Each number is 128 + 32 x the weight over its row's rms, rounded and kept within 0 to 255. Layers, rows and columns count from 0. Numbers have three digits each. The size before them is the row's rms in percent of the matrix's.

# layer 3 attention key, 576x576, rms 0.0233, rows 332-383, columns 0-95
071:095131128184207173155145171130094183097124148113193114109119149200082184179148099150109147141082136179140119113145108113173068119118106134065168116101164100164132083150127150178139108153129135108166125146119175104169144173125126079078130110095140161129129106135112163118135106144125150065
080:158184121098041063111128070114174155139103147112115146110136133142100107093134136083089141101189148055066138101125138066144159080177164180144143109083073129093091150218124096108112100140156129161141099088177154150093130087165103152249139097121117146112139161078088078122157145109173106178
065:177151112116076075166118144129117121185106122088156136111161163094054158138176114097099154135142139119164080094117145091131110109151130129188105110104100092102135180214124142127156095117180179137122151115118151112168140148118158108128104144072159141110112150084133090092117089164122080123
071:136143144155136086099136071115153157176154088148121143133169103124103135074123104044099120113104110066190127137127067078174149120123168142166134104131088167174119100123081102097125153082192183174116127117160160141151167092128155111149139112105191149125135132078088164098128118169123137103
066:164136109108120092126155143048144111147125151120149131078090163104114104122130187106100133127133143141086094082152158062147101141169165123145129083103136127083142102175106150102087138076136162161146139126147146120170089122112134163127149138073107142124143120162107136087130077141111138150
064:155135138113124128139192135064110175141102130172098136119120135130058197106134183105080151137185164128111167077182153087145128127118147145095135061133127135120105116200109119122113143099107160125145123075124159109113136085144103147028114061044126128130100178128126123158122089150136091160
073:173144176101074053180174097081124117192104167147143159122131101145131170149143151129112166159184109083117093139158119113165120138173167169131164047153095146133108112168150117145170140094173157099073166075148152101148149136133142153062102078039133140053138143069130101118128115136176049180
070:065178151130168137086128171093141121138158141111100169152128109165068084126158114089112121168130132176122079098125142158141166079117107089088094119125124108187141142107127104139122117144122146119101115139168152111099097112080119070090138093116157148132091088186067116118177044171113176087
070:161099080144188147067105127142106132061077146078145164149120154081169125167124065129151163129151155180141163148136076177114104130129073107051102170123158129125160132064125118137142127145104141113149133167136100138180143164150118169168100210154087127156068086199185150119162177146112111137
073:120141117126149209078133115144180173096113098104120097098177118106157074181120110099124110150120132185148153173094087171142140145144077120154112196112160144143111116058132099121128094125147125123121150164118125130132146144127129116247130169176164138135103076181112114113105164114122174139
070:138121051109075134137099156223103134200139172160148091160105158130146166147096066167162175108116160085103110116146118138102161115130093136109086167164127155105140131099134175063170122089149134152163125167141087153149134138202139155142133134177173072120103132094140104143123118090130132122
072:175131176138074096089117144083156131140100149107161144130140100154112166098126166132131109174195136072121149078152142115149069172121138112108127052083126157072105100143174173079157087099171139119085117099139139147144153108146155147045102133105072131106156139129152140079144091124111065175
063:221141112126103104189176084090123121190159119132163106130102111146125162095132161164100141105181115108112126154169150154108180121152162148134164081163101107154160095108175145102169147119116093094092146084150146168187177136116124099118130115116185179108108195114166081099120128079115075155
062:172133129103079113147198160171142135085097166208108217134099098165148157116074121075063132158161140095076130135164133105093109126165100202102193067122094095171135148147107118072111183152166125098069110104055141157131119150149094122163124123171160105146126147164178133122091175117116065096
069:167084083128156135130132134207094079082161121123116148139089135131171147152046116203169139127068145086144172141117122220135188175129146117087138166166126121121164115128059142146165150131126111113104137144178090108133141123158077120153137146182138105113136133126175114090105189071107149110
071:144203109130134151170118175154177111119135138150175185155123055103153074166084106143116157081115087129103089123107133143093097129068144137128095173101123086115153140127061105114160182184135150119132091155081148110094110162174150104190132098146159053104068109085124129125131159072120073125
074:180129134142093124140126164142116107160100097111121155108090139128131169129150116170161076109085148090150142112123131119129151133127151118190118083155081076119118119175095112100118130137162138151109164051187131106141151135136146154100094140053097110075121187118145084113162098146114161168
070:095158135168093095158136149059125117132089102163144132123155132113071183083152178105098165148151106138117115086133067070093117150101103133176104117135108106079107124191163083145110103117114140165105116090107199083104141149093131114139129112074172191093127143129066141141135090182120137143
066:167128103094143178158148060148093163121139199199097154055139118116154125103174166195133169169104142076125186108130149129114183162182173115149111133106142123072128128200194091095122176114095129130087159100153156099183089092164088105137109135111109163083129118169154082098160121098114197156
068:140167159132077176133088147209134153115137109094154128170133116165124124149153066141109170146110122161128161083140137141157079112177114099132166109098116073183098138189108102132137121147077144099166133182106124102127220136105098075112098120188090149093093142134130117120134139127153101121
064:183136105085089081155102161097094157168105115191085144123101158110100107171095198178130128153101204099135167085113171124102159153105144180080161067098129169101127144164136137119166199146126054093165135178165179108112146156141148132122097082065094094147153147111133120146161142132141150137
069:131140181159097149132169129116084114117100077099108135078102212171113183154175160071115090131130154123114103089099083101105180149137112132116098072175075093104081090094159107116118064086145154147100070161187112110121140093140098123129168127118125124083099151136046156131120096162112098161
071:121122094139193122131142147192131138117136100143133138162093136171191108110129119153173121124110151128135184167083107184144110131096159127113146171160140122159169080068120124145142148155120149068131148173101130123125115167118108124120134172142142101165151084153170149124120160095113138110
061:108144180132203130099057129123171150183138129150086100167118128020121083100163113089122084157144108139168116102070117130113179079168075090114095157090109132142172126074143134175116124073174079129159164107103157161084154156197130118116156166117193099086150110112098127088131104173141125091
066:125167073074107092097119122119169137162139148141161123122162136108077152140178130107129114121199128115079069142104161026113069155118142168158169128112143118149090116124182095131099081143167172143122117092120098154137141128156143120120185107063179167111164146107103118125138113189117062142
065:093090132078136133079137082181157138176136203065136152152079140156152120098188059146166101161143114091128186155133138111161113153137183161085130143120159090131103083103097132132093179132090110126132198175116139124080121131126108140128152103143074176144131117096182140151149160053110090082
066:196115151114083100134165171119112132121107149155104163149114135148059159091114205148119140095200089115112156110110134059153084123088173185149123042092122130065123130217152109144150151129139140143129117064136135147124095159131157139099127091087140157105128195138152140138157105084112146146
065:194126115075105114145155173136112104142171178123127168154142160148183164122131100150119130112145096096068199122111134153137119152099149191118164097112103104126159125112062149110123167144093083086141179112132117150172105131092083153081110148102062078097126136065135132152105152125109085103
071:134092123162182188090115135142185148115171122077151094148142106092182103171107145108154151096137193200117143099114146137178119123127084085125130221100132115108153075074124116163136156150117090086184078144098126129151093115161144155158121149150134105164147087167108165111100130119141170081
066:152121078100140162139164090125107109130176137150130153129082101086194175141128164144129152099194146080143145181134136182125107117172187159145170087128097112104151111098186101105103113091179098146127226127155079142246162095136145136118103170151152138120142170140132130139114132117131123138
063:160091141132113162110155085071097110139087127178102131140146167088152170151094175153128126086184170116086186105135157111125128127145152175119133136105119094098103170150110144106116132100157112131121092068151069110152108145120120164210141150129179124111110126179167097084146106128111110202
068:038146107143167150169087144129145133079145113132135101126103117169118104079139118091150129068097101158119163155122089158168089160074105092086143158114180120215154127044135098188122170151091123115142091155052123111132094140141151114141133139161130194156102109162167107134150131143087123117
064:115154093122123162149103098201151121077123131068115097126164149112154053129123070126150107166134144126107106202114080154149149147088094110094102191120110140114164158098094147155082107139126074141106084167165094105120172099100136151229155155255114107147149149188139132165115170112159152106
070:134168099091110130119096199058164123186114116167162095118076163171095113118148186153135136132140110101144141103129109101119190101128142143138098125120121121080146127130195096100152129123196091119134166061086195147129065121109130132159143116101165124079175200117092147141138138089125087125
068:124162144130108110137077110044122082139147131107184112103139128104087078132155093133118138140161109141113181149150167113091078117096132137157124192121144151122152077074145141166121144152048068120091131106184131095118058158152128132177125185156089187142148124113088146088159176150106074125
072:185157181135061076142187168079164140163150172168135098142148134111111164131150135130104101125121144071111156106161142141130132154115173120159117029101079113113129158175142120130164138161118112128097108108094173155118103152134148144040115046027116141043168161074125112065103112124157099136
075:190176127092078213150180084132139111169165081112134137096114151136081140125089112128151100122158118071102166125123161207104194140113133142163163147144120139096120088119125147085143197194155104115052112088110083147109119161181119129157133112138139084147166133114137095097123175049131079152
071:135161163168068146137207101115134130105146143165146168122145154139068186153138118091099160101151075123112117080143100072102103125118144145097162050150113098115151156168168117182129169095139161184132144107175178099080152091098159106107181076040112130120156163132125106144146124109095086165
069:129157109156082131113155078068129122156101082124170171127176091099078164081133168074121123130149113106106093149164118096134079089160171132100140074085093150107124130176113134121107092082119121139077145074141146120145103134083149123128133067075129151101129147099089138078135074220131121131
068:110180146123109135137133157111134123157128100082098121064133121097086145109206198086118140123104152104103074138137157058119136103167090080094111086123061117134136147134101085129120119112142186180130128143084182099127148098100096113119136105064135125115165096159132146121142083192147126154
069:067139185132238161187177088176132118123144091100123097079082099130158153153182083164138137130134109148149121120131196094168102149158146139090126144095156123067126153137152143140138071103142101131156141151080143121062108101145113145055099094150081149105160080097146171110157152138114171130
067:137114111168164107110160117207119078164118087109087088119147170129167138127118119188130131135100121097165130133151085182124113146083086135122122124163080102154089115085116124144108097103131095142134136158125038136152188104152166161157096153168182131171088137146194150093137159098123162069
072:133127119095114093107142154070121151156155137159115117123100138132101146101158147086101126117143099133141047127113131078091137145169143175148076085067121169085106142201095172105117141076134130133086150140133212087089135149121128138109152080075167144111101161096094146099127080161132122143
070:108138140147174194158099130138154098142171076118135087134162114082148088189111117120117126116114177133151131121119104180132173143111086072112098215131147142132121113072143103172124145169130084098139141186107081168088135148146108094213102141188152077163089061156138133124135134097107158088
070:054131090144160146102122078160157153092113137085104133103183079143185103140114112128114101126087153166159131128088155124142100103136107119097082159155183112135173127135137111172129105079119110103140098178115059165078158150106146163207113145194165129150125091160128173136122166137118173117
067:168110070101081180085173094104100125175082097140155129095150157170115158127062064133130082113159125163077131050097148145113167195099156138165123073128195159138119173123092193055126157102152101118113186072146130129092125157109148089115128178106126110114147107104165101079114150135165106113
065:125170186124146180123114121107128110134141109112143075091117115120114135125146070116118136113116097152162143119115121110178146112084153135096168176120196164075134100162114124150103134140102097137135111109089155172109051168118128129092148163165081104154174108113112120133078134143124093112
070:130099159083192134144113115161167141160121143098109152161111109068184117150128169203170156138088132132143145123106156171114109121134147086125136142153136113110151134074089106118129130145116077059138093138116149126179110137132105139126097125172124158156125103124174082099069184132132164104
069:104135169132067078131132128079125115135119129155151151079184105136085144092124112122142105130087127104121156132175134090120108140128170136178106137161133115112128139185142131087148121080139160117088101156167116104139119144121132145153111075077184127081112155132119102164163081140159106200
070:162124130112108151116139168081074134074135147153163151177134129125130175123154186102069150109161116152163139160134135079092129127112147170140086112083143135184148162168097128148119179130108149156122111086145167114120073151113117105133120127121191164091103107107099140123177041126121091114
069:202154064128098122149125142070097113111098165145149085099080173105140173151180096138158163133116091132122059168154104167116122154101142109106161116140125116134105121161151130134126153153104124142132121166168121130137058103132127183137119157082106063141097118096106140110151069113112100133
064:140119131115102113167114173142151139177109144148087110166094114130156081111136161173143159138168147143147137154111157194065132107104145105145112097153073078084122049074113122108170141144137107082142087071111155136169094114122150119122121156103168100166134164146185157192105153157159110158
# layer 3 attention query, 576x576, rms 0.0249, rows 333-383, columns 0-95
075:068195118135109110153116090139122120115141130132131164091104124095084077134152150080156165135149096106129083176133085100156217089108104135138073154095185168110167167139089144133158116111088078173082136139118141165133099109087139115118161120180138144124150123129117142114136113117141174164
058:105141154135137042171150081173085136124102102181150147117145145107160103133198123135113175119125141099104125155140140158166057126125151165102057107178096146156145108157115158110087078074077137191133159113104104166124151117070198127137112105134150132161110139078165071086129154098131111094
065:076185110121138116080115056115085122049122205127075129097155122138139107102215144167127151154102109060125129188166099115130051152178090120155057118162121142227099141080139107182129155100129139114074107128155101136116118145081123040126149074119194078145169176106109128092116137146142139115
063:137112139117104047085174120135162175094084098145094091081060090113152150103172072193063106141116134139133111138180077097183140153139173113110093087153087097122143089122159135138114101106088119131115163126112118121177108130139159077107152106140112103092121102064119117148129126145092157121
056:185100135118076091154112051201151136120111150155156127157104177094119090173133144112085074185163099206135110094193141110081200141144134112116141141090120151124143112069113128109145130084123122076177112124104131063169078131116062143149113113151103103140096104129164102149133090167124113087
053:156113156088185102134116118119148096073121138103088055126154109080106088141106093135106139096093105074137123196155180153125166165163142075144144089147114110140131106140126107142126176118160135109083127182110104141161156114167157103098147138139255103062098155171180124149175143067099137098
064:105107108126129057135146139072122117116097124111143154112052110147146199141183108165064131135084117117098106157153154123114078117137080155156137070125114096150152138143175171139151056095122132127120157109115084140096147124163115130107144089078091114141167160104130137148074130158100132127
064:116106108107105168186104141114157125147162095129112135145101170113155088114092141076097131149096144099168120119114127101158120148151090111141140128089109114083148089198059145141108098151151099139151117155173098057063142159163140130157138140136168172139120167145083115200202110138178093116
056:104149103157103069127134147094072115098140115143141144112170126136092176158197145108156091073151125092077119100171150132125097139146142099181076091088097179146142150115127086153136125092158114180130148115121144148134133136090148174163152051132077103145110109154096108144153108125160147156
066:129113140108123129117188153112111152069154170139063065161120160128146078098068149100072116139108102102100098171111162106121051127113119145157140143153174103110193071234080147122138102138111086143111075145134125085114118130189126098113085104142172130110086105103105177168124118105135143100
057:118132154111140061054166142151137157127139095135143124151093153137157179076140112169122188164148169139114155135126165123164128104136090114132114150172148124148152125171042164102137108140089136085178181144145138129110150119128150138123094136158142090109121083083175101101190115105109108154
061:097119096111088142099158101129176196093132130071130142153145135176138101139068176122117108097147117084064142098062120114182138114134163132128142147152171125138135100121136105116084196165156110110216102149155117136088132143202080095166109153153189163125078140139084123130172113143138126136
059:131159093092094183093149106133139153125190139157176123134126112131085093154123121114149149105121184210089139161131148124113122135126169125113156136110100111106141141162128124081076164116122106115118109102161156113085117154123152132156141136115096126151102098087115133163137154165145101100
067:097145089179141145139123164138127110135109180123106155156105138172117079085059151095149167090118114093130132139142158170116125135139109148148110187168071172128144101075143160163089133178136069152191080140104088078087134148158135114127145153202152141092121112137090098118157133134139087117
070:144103081133119152110156118199142144142175113156134165104127128118105095145096156126094136087074153131112092096090124155112153100114137142080180108078159168091137142102133079166119135085135127162120114141092162150136100161150134169146144130114098112133127127153115103231086107103144116137
067:090174133141112075111133131061116145095120099143075114196097076137114100155219148101099173180118108116161163196133100114151216080163118158139075147116091146144214086120127191126155126145109195161155163163113140149102111114165160068153142125122126119122079135106104149053169107117117094153
065:155143136105102141112102138118126115135110155072130101176149149118098199126117205133136097125085104089089100079090068126123164163096139122132202110132164032170129121148108131115141123141139100085172087163109124090118148123153086103121112138092172178136133188212079125192168134198116111123
062:128138113107141168136067127089150134075096155122088061194098136102142142138181156151155113136110134142173174168113125176138190126225096123181049097136139125118123061122169108181149109171057160143104166155093034172083097190150171100128129144127142158146099137122113119079212142183132055120
066:123107115159111157128081150125134145092108087141127094208097179081183139140087210145138111133110137103115118156131137116145154206111114156109151100126106166115102145117083144138132127102166126103206128152096136100146184145205058144113080087171149153067124156126094154159138152100096164061
056:097164113158148107108137117131117106074174139098119150159116118116107126187100150157091115085125135143090113098122108093121159132131122099130166159088145099142181110145179131118084186116103139154130148125145081102173118149123112149138102172134091161141108093148094052128180128147093152158
065:095153205113167126122153179044134135123123130107111127114141121142081110154235124099129134149133151111193135155185098097161106130162094137184111093148096126194139127129166121095154109105106119117172180127136133172096067133135157049115164132101125096121119135167080102064173109107111121118
061:139165079140078163147084164168124159088136189172157130184127131148108106104007201132104129131152094091138140133131134210157127143074125143189140187113129135147119117143162139178121121142086062102146087110156129113121118091165138131125102154145148162114117129085080098185115135135173113121
069:143094203131136090141146127169124130161087081131145147047133099150140151133190143172089138161131147124132143162157105105123138118137127100107112111084048164078123093111181124136151134130107150163128178086094162166154110102067136141127129145102063073117140077112180125074129102126120195105
064:147150156138090166073136152155133169096141127152148128096140155087114108155097170125177115118093108106115071122088067106075168116131115121094145116137190084151095113107104115074137116099150113094135125086085149127139115166102095140105105115112131147154159103161092149165102165178119162184
060:134128168107130153159139121187151137146142142071122157164135109150129129107060118107134099157095161131189111141118104138117118105046175126148177147148118109048142110113138077165148124104136129133099142134163142152090117105130118113147097178130119099092131172143149163114098132129169100120
055:129104153078085165147125068127154148116121132152177133096143104138117092129112128161108073112157128165101115099087159161158189193107114078082124097105143138122132146129121151084132163120117111134120104154165068117144078151093118135097071117102105103172142150177105119131135117159156059070
061:111173130101113070181170193153133175107130098130142097116124066149064075107112164101141171142118094115138143140118156167136182120121201141141120116159129130087165111156143118158075144140111180153127099153131112154105069117063116133119112096136100098112156096148170116109140150123115118125
064:098137104152133097124132089120105133145057084166130108124075129124163143096165108194138117131130109183098168197132127173164102133115166134104094126108097146115145123094161095111087129056149152173095168132156142160147065140099175119119139100132086102097181129102163099125085120141127110109
064:132133127080188163098092159177144101127083179160123150140109112159115137120160106142176119126149117133085197155173122072144138097152187139148163144127122090103141130149088146123135120173129118097193139109131067151176142115193132153104094132198162059156111195157115119116145102152120056146
061:132155117079108163089136132095170124055136121160150123176138174112131098175128145093148100103079136187107122144145129065122156143147109136129148143123117113156149139133139183110097134117108094123159160135149093107101130167179088086140167160155149139144073168156074101193248102189103110103
064:152105078132127209161104099093115116117108140085148159129182168103168082157063125096192117090179129137122137070154123160117100144088065124147132178110162141136063167102104097186116195177163137078150103106173169087097176154150111152142094172115169132130125125138128114122148189102100080121
055:124118147170182154127113141088104132177141103145088144132153178132126100099113127073138162099119065117090108111094106142192065118115148158158121138049168186138140148147123136105171086132108080162088114116153153083091167145113136090156111162147136146174083111138040124097124166115130115178
066:097152175119079081120165111183184158181167120183138125120171066122136070169192150105097119143145132164138154098118174167091173108164084104165107096111183140135147129098169139110130123173152150158081114078163111234116091142106166156159147139151070112123176086092111140144153120153103101147
063:138132118169113164177120125141104126142104146119103121084099149126118132113056056111123111126113127119142118121098167192126119108171070149137113172146099171091141154142101140180127133153100109114148094123121113158127107154172133131154134188117074129133173098123155184101192158131150124148
062:109152175083177076135145121168156099160119153112149107134155118100102112130140132176144175152142121187116163137186177151076170154090170130114132094126092163126127130097130078115150119131174188130108147125148125176227140139103120121098129175124138082149144078125189048106128103056145149114
068:041154135137097092121148164135133154106126112143109163047095126139096056152144122075156128141097125134106103193112119144127137106122142104165080181120133176117186174135149153145186097110142151147125103156134160176115056111096136124181142128169079113069142087126118111085120142084117156147
069:147086097113100189147105130152120135085205130124133127149148140145096142115082187140175116114101112113144103063073112142090135128131080131094146130144133068127125116136084110079143165150163115111115051108114118118110159162130068142114057111104163131098107146178125174180099125171146108114
057:139118176105169062088173110124124147107119159092200164107145068137096185129241090105116134119075170186125115073126120116181153140116115158145082130121149106132061144127135084153171154125105126086175116161101156131131096103184107123106107078145204149182168117178149158137155126176172159110
065:142119159129117080138180152059139101087144107179116112151064097092174163118145114174089093125149144129111095171137107105151163147168067126124104108096112101143134133155090113082134130129102121126139205131138111131147105118134134028134101112108126080109099099121147128120167140169089126115
064:197090140092153093157093168187087136157078092119146121073127056117140190125120083186073137096151129168134108122115148146122161114115133121095099134096172122071131139107163080086136103156143151110093130153129124102205162140125148133124125158113095115161140096140179147139069137104143160091
063:105111143100175152185158199108123112119122106120147117176123176187098131130151125111106158126160106066103137182072128144163092112097081145126132119184147175136119086138063110104179161118110087120153130124193165093084177132153135125131107124164082127146141161136082163102171158127119111160
065:194122199132090058094099129168127084106090077139155077083078131124126129132139152114100090144156149147128097123178126129127163123131124126140117088102158145118135146154128132150144082130099171108096176109081130116142131120075121147077101134109080112180123094143176122122151103149093209123
058:133172102114151073108119161137169126142140151158115135087128147175139098154178135111131148114142164104162148126181139142167132139059078121211114141104092144150136166171178110096088126071150124175104143100154130162127113139064157130171156169164075124157125110120108085163132126115155146115
059:111131089167095147106120122114103133161161107129146139119133176143149160139080158112133074076131082152155120048093127155139108143108152142071207162072119134136108167094117131134122118119136117158156112105114156115109159126118076164119105145063165141176154108160090124206150119163112150117
060:185184119113154123076082155137134112106079144113199115146130146126090176125102096114089104105106148139122141168116090151092091144114143125246106175190135143203130153179170105160110139127110154119153141092079128089158126128169174130154134132139131179132151141122091126116170078121086165090
065:144077169133134081135137136159113131166105106150129153094111145160136132138181111157153148138160111124159110129146170106079072083092145137116105104110061157097144180128148143147163112103076177133121170102136185166148135110086162153115154113094069114172158100171192150140103132155152132117
074:093130133121148080114097135129114130169102109131155122095066077128140129088190095115118156117146154111166188211198126138152078124117142115146080123142119172113163137114180166147125096091070137150105164156106176160129110121089215118166161138180058071119165132055140133053114184085085153126
064:177166120124148106059104109153145099083183102097108126118144182135112115129136165119125176123101122157092102102079124103121123156118078101156097168151143080166156141093092165108119125181167095161125124167088055141149138166106153112128098148120212139196063087121063095121168153193161190143
071:158128114124097142151168146156122198147154172098178146110179155105136122123025149113158084108123109113136109078088088169123164132110169157098163133160140076168104123140146142108120164163158124091156097131130080158109153182149106161119064114074159138155072127124157133219122136138137114087
068:139127102142121107079188088150130137148122142158160131153079082078120080107194088185120166113146180121190129104117086116129081140101212120113138091133140136184127121113162081170147117038116140154126169063083096180121089166106162133098121090078134075134166141139134128122151083157132115177
061:131108125066174115159112159114097096128146090174081127133138107060066153125148108097127225091108139126123128178126166127103065153121162120151135136128169101119137094205142089099140067059116115116207161148149142126116078094183174135149140170162053123114130118122135134146143114118116099163
# layer 3 attention value, 576x576, rms 0.0211, rows 320-340, columns 0-95
092:107100141128144130116147159197142123106075147153098168153096165118132115120157121167093130109125105130150118155174119064167086180134110122169119117132177132175142079139184089136171128131099127173137144077105068126130099099110143116125160117110122149131105160152153118128160134150123065145
125:149153125116130088106151197125151157161121095081109034122107043158084118127143133153138155134105164163125151116087142117123202113073115054120144131118117096145130123100129169142102120148128152125130120123101163140113172117103136155132094140117109195129109112145157118149140042140130178170
124:132172101061122144132128103095147154117170128072136112103160085155145133230145173147140131178152166129103113098056101133089193101181048072097119140097105138128107135104079160053120073166187148068129058149141134159192169161157081166140085156138134163156089165142121080132103136138185139158
069:105115118139142131113154067121077098127143155172131133124096143155087127070115146144106135143093119073157134137105141123129114095107179175166117100091169133128184148139150112148140086148153129114129148124075176079095132134121174173109109106112153085103147147101105100068075124178123125081
068:129155089104162172108068118141171152112145186072081114073197180077141130166126131121161138168185185148130108105133151123112107092187086125147123112091080158128129162068113155142116133105161121166083184113102157136088138116167113190082149121139084183123134107099119101122164066104157189120
076:153149137160199106196107136103143165141179126053103116125133075142123122144121138132107079113101093120123117160118108178127150135133145099079094083140115088097147142124126141148139110107102147131157114067185145121174144134136122140141113149159122155149100051153150137128115106148139117193
121:136144178214123091157168160100147091123114125158118088158101051146077134119117162109062136124131148116125136102088125126142147072045181192157091111078158098091166096174113139170092164125098128088128095111076140152112090071128160134141081111099179140078161119125126174178096098128213064160
095:173140094150139143153124177104125153147162165070123132095127041099139140172147118121088086148114125157193114116059084166121179110084078059100100115062093128168141130128142178077092072124123118101166072065134138138154121133164121207113127153115143149162105130151102096134130119154123185200
103:145110098130160159099128084099098161062122154125130101118075129137103131111146095084118105108125111150103155137137136126114122127082149200138138117059103116110141122167189155185115146122120083080132147087053137094157150165086160094126124117123124151136174135093145178130099137129181153114
119:129117116116174166155141123147130112037134130117142078116102137144154158079120153089102085064129114164127113149110105150113092113135140196136148106114072060174138138151148094174109183132112090080125134148071119131109126197156118095128145070146154127142148068075102171142140164134176154122
123:084071149120154148094125169154120155097080097130143123169133159158120146106128112152089142121116123136135133138250160115136094190123134121136129146204126116158120104123132106168183127129115122167154173099135079104130114130080152119113179143128094106131122060102149141145151086112043160099
079:189159091191100116156183132121169102142172115152065140126107115185151105163155112118123080154083171151126110101095144148117179070069157142111114150124125108085167189146068124079127121145135113127158091148158180148116153101124095136147089099081187171119133146132161151151117137147132136183
107:146120164118116147128149110112118114140156082126146146098170108120175141236101113116175106153160134134143112154076099130107120119159066045082118138177120177146122144079137132069127144143127112114109109151161125179168135171140050132150092133138112128129095115130156085093147132115145201116
114:077081101073144178079121129121104138104083097100157167154104199102168135071092071120122117142130088099112120127207145112144107208162132138107157158157107126179109088089125102118150118103165116150141191141124075091154169136145165077122183157148110112127092122104134131079129148094066160077
125:136120170178125141126147170129099130137074122165154112165100152119098121083113112102058160098114127116130121117242133126128096147133169165136141149158133111144164106145125141209148148121133148171120141114106133124119085073090162111127185130111118154136154098086141157144153112128073099126
136:114135155126122138093133150132095139150116085135134164129149178146150140121105136148131166175099128086144140130191148134142107178178101054120138106191136128106097095119111132114180103109150172162123150116173109073181131074076145152140192182143092111088105136116138134125144110131010142119
141:154148128119150104149133136153136133118174109098136130111131068149158115175145112083110087127165142158123107138030087109108171035123062142111081118079105125129159146121120116087070154134108097068132060131123157176143119198163102132134061099146161110175132113120103120131123145123255149182
113:136121116082129115102104116119147108125122106073077140158117058140146117142133113135179117181075157122138146114022124156127151099143139116105124094125031155088151163101151184153135095184121196095143157153165179139113207160125140129131096119143127105112117135139122107102111106114090227133
092:130137088140155215161123109118128090094104125144204122093094142113138154110128127060083112068168141167130111126165099128134073117149125142110137148093076104097133079104126113129137185140124117123133097122112107173109069215139172123137127124138078128090099098079132147105134156142138115114
069:097120087138125142093155130172126137201047141133120149105069125117056145124110084115165121095088104120097143140101087120104119095108152162149077083103143148145167107134124154154155124062103177163110069079091189107131110050101170105107138121089177164114105089130109120073092135100138069143
145:118063149085146137107131128158085157130099104089124206146117182107172132113116097152125159169101116117085146098209123153143080196193110081097148136216137140128155131100121126138184143120159141199128156112199083114150159138112158134126202151129108117132105115141137127132161106144012168129
# layer 3 attention output (transposed), 576x576, rms 0.0182, rows 320-340, columns 0-95
090:113186098129143077055103088091190162153143182134112138086135061121141136154190098136143090121144147137117179193103130173146117103186131175105082091119110191114142126128127105091167054096076185194101100132166147183171112074113157114163173107201135064140116113086134112106048089087191194130
116:041131147134118135144137126148132126140100104114137137123120142067124082144095145044114104101140102124130116076130107118117145146091171174161129107114128086140116111101103108132082159138193097094127153061116151094102166142131128133114091142130075152142220085105133138151170211130151085082
111:155072137135116184164176149191116136140141138146167139103136138121104109116092142097123105095112072142107072000120117094094154171047169163126163144139171094090145134122133130149083198145156081126153099120129138054102121170147112149057109127091125182128126119168092180172153144189109124102
057:167094101131147132138125145109121134090126119108119125176141104139129145146151137168135146155127153132136121212139136153151156146157077103089143224178150102134150130140115138096182126135111122085110146159164063142138119112114108122207088150210136115108084134132134119111120117066104140170
050:112119129136127093155126150116138122128126130116171135096084116154114172124170119096120100138129109142125145092128146149135128149117097112136139103107105139099141148133153111125112114115147126156111102134129117113138131139107132118000131114061123129113140118159118158119143159182128105141
064:123138147118117146148127126139135138149134123129150154146136117105131119097092140097114127119126098131095126032126129103103154108113181184177144099137135131109113138110134118121090149116166080106120106138147124126085147124145104119117102135145123128124179084095125127137134183159147125092
114:117115102117134116083141137115144089095114117091069098175132151080148171117092131081112122080153174100143118179118117110147153160129120145124143155183113153120112083095075131108143107183178141107160142085119125055112190126159137090162092126156107130098121100078095124113173114075090112114
097:150079111121128167140153141158143145130131113127166132142101140135109146128103139087114107110133122143088083000143148080113167186118144179150148157177146123054135115124137129140085191154186077109116085150152098054106166140132099114058098141135127151126143097160073167143161151187102130093
099:106109148085148139126108114123107086154077108090094105172179144130154211117140116217126125169129177088168100156151106133131069123182151084153193125133114177126119165116058149082097114181124180080137164164137095128110100094127157151174110095131149083102128123152161116080119124093130041060
117:134086121140117163151121086122104085102106101087080124165137147114132185133133113212152159219062144132173131144170153129143103137124109076142118139149150175153101199142094182100138124120120112099124151185153064136107090124124122151103144129136137127115055136168105101070118102148101094129
118:104187146152105078136099097112141136126112126126125136103116080143148143120183133142132137167113129130120192191143135163124093074170154137167084076081099165135120154108168123106144095071114132184107133142151157228132129098105133132148159119172095081133167138058171091093090143093173142146
079:138055124080146135126131167121128110095144092143173123177133162087120110136082172090130129077160146135135102048132121094164169187141112156118140171178136086124125062110136137127141148207179098079137109107124112068121181143145127134098059150164112138115115125129068158173202111146100116115
099:116119143118112166142132131167138153194160130133148154105139144130127067110071132129099135071112072152063111034084091113109154135098169153140176088096172090125124118131135093181079186142171123107126083109108150131110138174128124144094124124028143180147184118161117123183149151163149137119
113:151162159131139078146101088136110146160120142158156107079122114168134132149221105181138140187110126137125157173133131165124060081156143090138086094092110156126142182145184137116137110051078127145109173173127142203146077112098134156124147109144151116126131151128200080117049145125150143167
121:094170127118134058136092106097136094139096104133091128095102119151144159108204101146160124156126160136162174196175168145156100098133122105145040096114092198122134133110167135116150066114085122192118149126125161147127144118111125122183166120186080074148139130090148117080071136088131144139
127:136179158137111074144127123154140148157121155160164143063113081170121090124172115127149120111161094133110157134131141151102120094095162179139081094069117147130153134115208104141143099094070134198120108113117198204149101119117135157130149108146096098134176126067185126144058149103170155128
129:134055107114117192124133136125125110119157122109123138154142159094110141135067135130122125100097125127129091048101135111120146164118119130129176142159184115101121139132086140133093180168189095078144096147144074034098166162129095131100116134087153182144101125204057139139167122172096111113
110:146113161147112150176126147162123141143119094126148152136118151095124084133034160060113155091166085101119102107114100145122180116087156105131181140129166055146132091117099114150154188126169091092114163107121113099122115156128120149107087152070096179129218101098118114162213201137114095151
094:162069140120125100135113086111076127146143100120099109135140151168130183120203101209115154187121128140166122169139152111122060120150083064117081083131130189098137185134121145107131117114130150106131143195130099111159125127124146095140120107131162136125060126178175103112040076126089159145
058:185187082089143103122136117087127146062140100139118138160150133110149181133120159096132102170168180109137133255154103142160124084178079110110159143186071154134105103138154130071159117142099091152084180134140077129143139131135113095227053120236124107098098142093111096119179078063135126122
134:131206159148115112157128128153152160187130147150157163097125095170130099127153116165129133134121128128121152161136136151119105087134156127138115084067106168140136143142194133132141104088080157170117121120125193246134086121112128148145167111154103072147208142079191100115059158107200136117